python train.py --n_layer=12 --d_model=384 --head_dim=128 --norm="rmsnorm" --positions="learned" --bias="none" --extras=["capped logits"] --init="uniform" --init_std_qkv=0.0255 --init_std_o=0.0 --optimizer="soap_variant" --lr_mult_qkv=0.4 --batch_tokens=262144
Each number is 128 + 24 x the weight over its row's rms, rounded and kept within 0 to 255. Layers, rows and columns count from 0. The size above them is the row's rms in percent of the matrix's.

# layer 8 MLP up, 768x384, rms 0.0766, rows 706-709, columns 192-383
size [112 110  90  98]
[[104 108 180 104 138 110 149 142 122 118 139 130 147 128  98 128 169 134 121 168 145 157 123  99 165 104 160 102 127 146  89 148 153 141 160 151  99 141 136 123 115 152 139 129 150  79 131  82  97 108 103 129 148 146 188  93 109 146 142 128 103 175 128 108 141  78 140  94 162 146  55  79 122 122 179 165 122 170 146 129 135 107 122 150 122  93 115 153 154 147 150 106 137 141  69 120  92 140 172 144 135 111 108 175 134 100 153 161 121 117 151 153 162 129 117 101 130 151 103 133 158 170 143 151 128 132  97  96 154 150 147 132 145 138 137 146 129 162 153 143 148 124 134 128 141 134 166 110 101  91 157 135 109 100 129 165 151 117 112 111 120 120 116 148 142 135 122 139 109 106 133 153 138 131 149  92  95 114  91 127 116 126 135 136 117 152 129 105 134 149  81 111]
 [116 140 112  84 134 155 126 123 176 101  99 160 161 143 126 140 126 170 106 127 112 133 159 122 164 130 126 117 156 170 153  86 155 136 134 128 137 108  81 121 140 147 114 124 131  73 113 141 114 131 104 104  84 153 140 131  81 133 107 152 162  94 117  97 135 167 126 137 133 103 140 120 129 128 125 160 137 129 162 126 111 164 149  98 106 154 139 141 144 119 155 104 131  99 104 110  89 164 145 112 153 129 145 114 107 133 118 107 159 138 123 105 124 136 115 141 121 124 109  89 137 144 151 134  99 125 163 137 150 102 144 169 147 151 127  90 137 102 135 137 110 126  94 117 126 127 135 159 123  99  92 109 141 120 110 131 106  90 104 137 144 115 177 130 139  93 120 127 155  66  91 106 139 121 182 116 145 146 108 110  91 120 128 194 130  98  86 112 121 139 106 145]
 [ 99 114 138 130  85  85 183 144 117  65 172 128 161 115 122 141  84 156 134 102 117 112 143 124 161 136 109 133 137 105 183 124 119 102  71 148 127 139 130 118 123 134 123  82 120 141 110 131 109 148  96 145 150 171 135 103 108 154 125 136  90 142 147 119 170 154 159 180 105  73 111 121 110 126 125 126 140 112 119 138 145 120 132  85 146 152 109 152 174 151 115 134 126  97 102 116 156 166 125 172 157 130 148  80 103 127 159 143 107 122 148 136 111 127 123 119 122 126  97  46 114 117 122 103  83 151 111 129 149 125 133 129 145 136 127  94 140 124 149 146 119 132 116 150 134 147 106 144 143 156 123 104 141 124 135 161 141 137 146 165 157 155 104 104 180 145 105 135 111 142 137 128  97 134 133 120 128 112 127 105 110 108 139 177  94 163 127 154 121  86 120 104]
 [129 128 124 115  88 106 105 142 121 132 123 149 122 119 119 141 144 120 121 121 152 117 176 176 125  85  93 125 133  95 117 128 156 164 142 148 135 130 110 104 119  81 140 178 146 150 101  94 140 116 103 132 144 141 153  95 116 145 162 142 138 121 130 111 104 105 119 139 120 132  88 147 137 115 100 115 120 101  96 140 145 114 110 139 155 130 138 123 156 160 107 133 134 108  98 158 131 120 138 139 128 126 138 118 129  92 104 127 109 122  99 150  51 122 113 127 120  92 118 110 134 113 143 152 119 107 118 152 128  71 139 135 155  97 109  83 128 170 144 147  61  99 151 114 132 131 159 150 109 124 122 125 138 129 164 118 135 100 109 124 111 178 144 158 104 146 120  97 143 108  52  85 124 110  92 117  98 103  98  96 176 142  81 149 110 147 126 190 161 121  79 121]]
# layer 8 MLP down (transposed), 768x384, rms 0.0829, rows 706-709, columns 192-383
size [106 106 101  99]
[[128 126 140 134 115 116 143 131 151 123  97 152 110 110 115 123  82 141 126 127 161 151 154 112  96 149 138 130 167  94 117  89  96 162 127  87 142 118 119 167 170 129 130 126 122 124 118 123 138 172 127 127 146  85 169  59 122 106  91 100 124 130 108 127 117 144 130 121 119  93 127 118 153 155 100  64 103 113 201 181 151 123 113 129 148 146 138 132  99 127 162 123  52 132 145 126 133 122 167 110 131 111 123 104 171 154 100 131 148 125 139 120 104 151 169  97 131  92 111 130  93 131 114 142 126 162 115 128 108 167 126 144 126 141 161 144 131 147 137 146 113 172 146 151 134 111 151 164 139 117 114 154 115 121 100 165 100 151 133 166 149 120 140 111 154  98  93 128 150  94 113 168 146 132 146 135  78 156 111 126 158 128  92 172 109 119 112 119 112 141  72 186]
 [100 149 128  94  98  89 141 135 122 139  82 109 110  82 143 124 140 126 148  88 127 104 124 124 130 131 111 114 177 114 138 152 144 116 137 160 128 141 125 104 128  90 148 129 135 147 111 114 138 118  99 147 122 151 152 112 162 134 158 101 135 125 115 117 105 116 176 125 129 145 102 147 147 137 125 121 157 166 117 109 107 127 165 131  84 112 144 151  90  77 114 104 154 115 138 197 109 176 118 106 110  96  93 104 138 137 144 101 118 128 181 134 104  52 107 173 116 105 142 158  85 147 105 162 158 150 119 144 125 197  86 147 101 138 127 139 160 118 114 145 121 165 164 156 146 145 123  80 154 142 167 161 134 110 151 127  97 149 118 108  91  86 150 115 109 137 119 153 109 143 129 125 111 126 147 119 141 139 115 148 105  66 162 109 136 130 144 167 126 122  97 118]
 [ 83 114 105 152 146 128 121 103  98 110 117 131 147 162 167 110 151 127 128 107 146 172  98 143 120 165 156 129 150 118 127 147 131 128 175  90 105 157 130 142 122 118 161 138 128 117 140 171 172 110 120  81 105  88  93 120 179 110 128 126 138 156 140 115 126  78 147 134  92 179 143 145 137 122 122 150 138 155 116 135 114 135 132 120 121 117 149 150  73 114 114 138 127 172 143  81 111 131 139 129 152 144 122 176 122 147 101 106 154 170 122 160 151 177 103 113 153 160 152 171 131 112 146 114 138 140 125 109 128 130 155 105 123 123 139 137 103 139 115 144 130 140 105 119 116 161 137 101 130 131  90 144 160 134 101 117 124 135 152  92 139  98 134 138 174 129 159  90 135  70  99 115 116 183 104 137 147 115 139 141 150 116 120 105 197 108 134 104 146 131 141 128]
 [115 133 108 132 144 151 125 131 129  87 110  82 138 193 123 103 127 102 142  93 111 128 121 103 130 169 128 122 129 166 149 113 134  97 112 103 138 162 143 155 113 113 106 104 115  76 142 141 139  65 138 138 154 125 108 149 153 114 109 149 149 145 128 133 129 123 118 181 127 111 106 119 113 150 113 131 141 124 147 155 156 130 149 149 152 135 102 106  87 122 178  84 155 137 176 135  96 154  92 123 101 159 113 129 140 132 157 155 135 134 134  95 129 141  95 129 137 152 102 129 113 142 139 107 127 163 126  75 126 147  86 105 154 142 131 150 106 119 148 130 158 135  96 106 124 122 183 147  78 137 106 141 104 142 103 123 110 148 125 135 172 105 135 138 121  86 103 122 149 184 164 105 137 123 111 164 110 124 129 149 101 139 107 123 134 113 115  77 126 136 133 156]]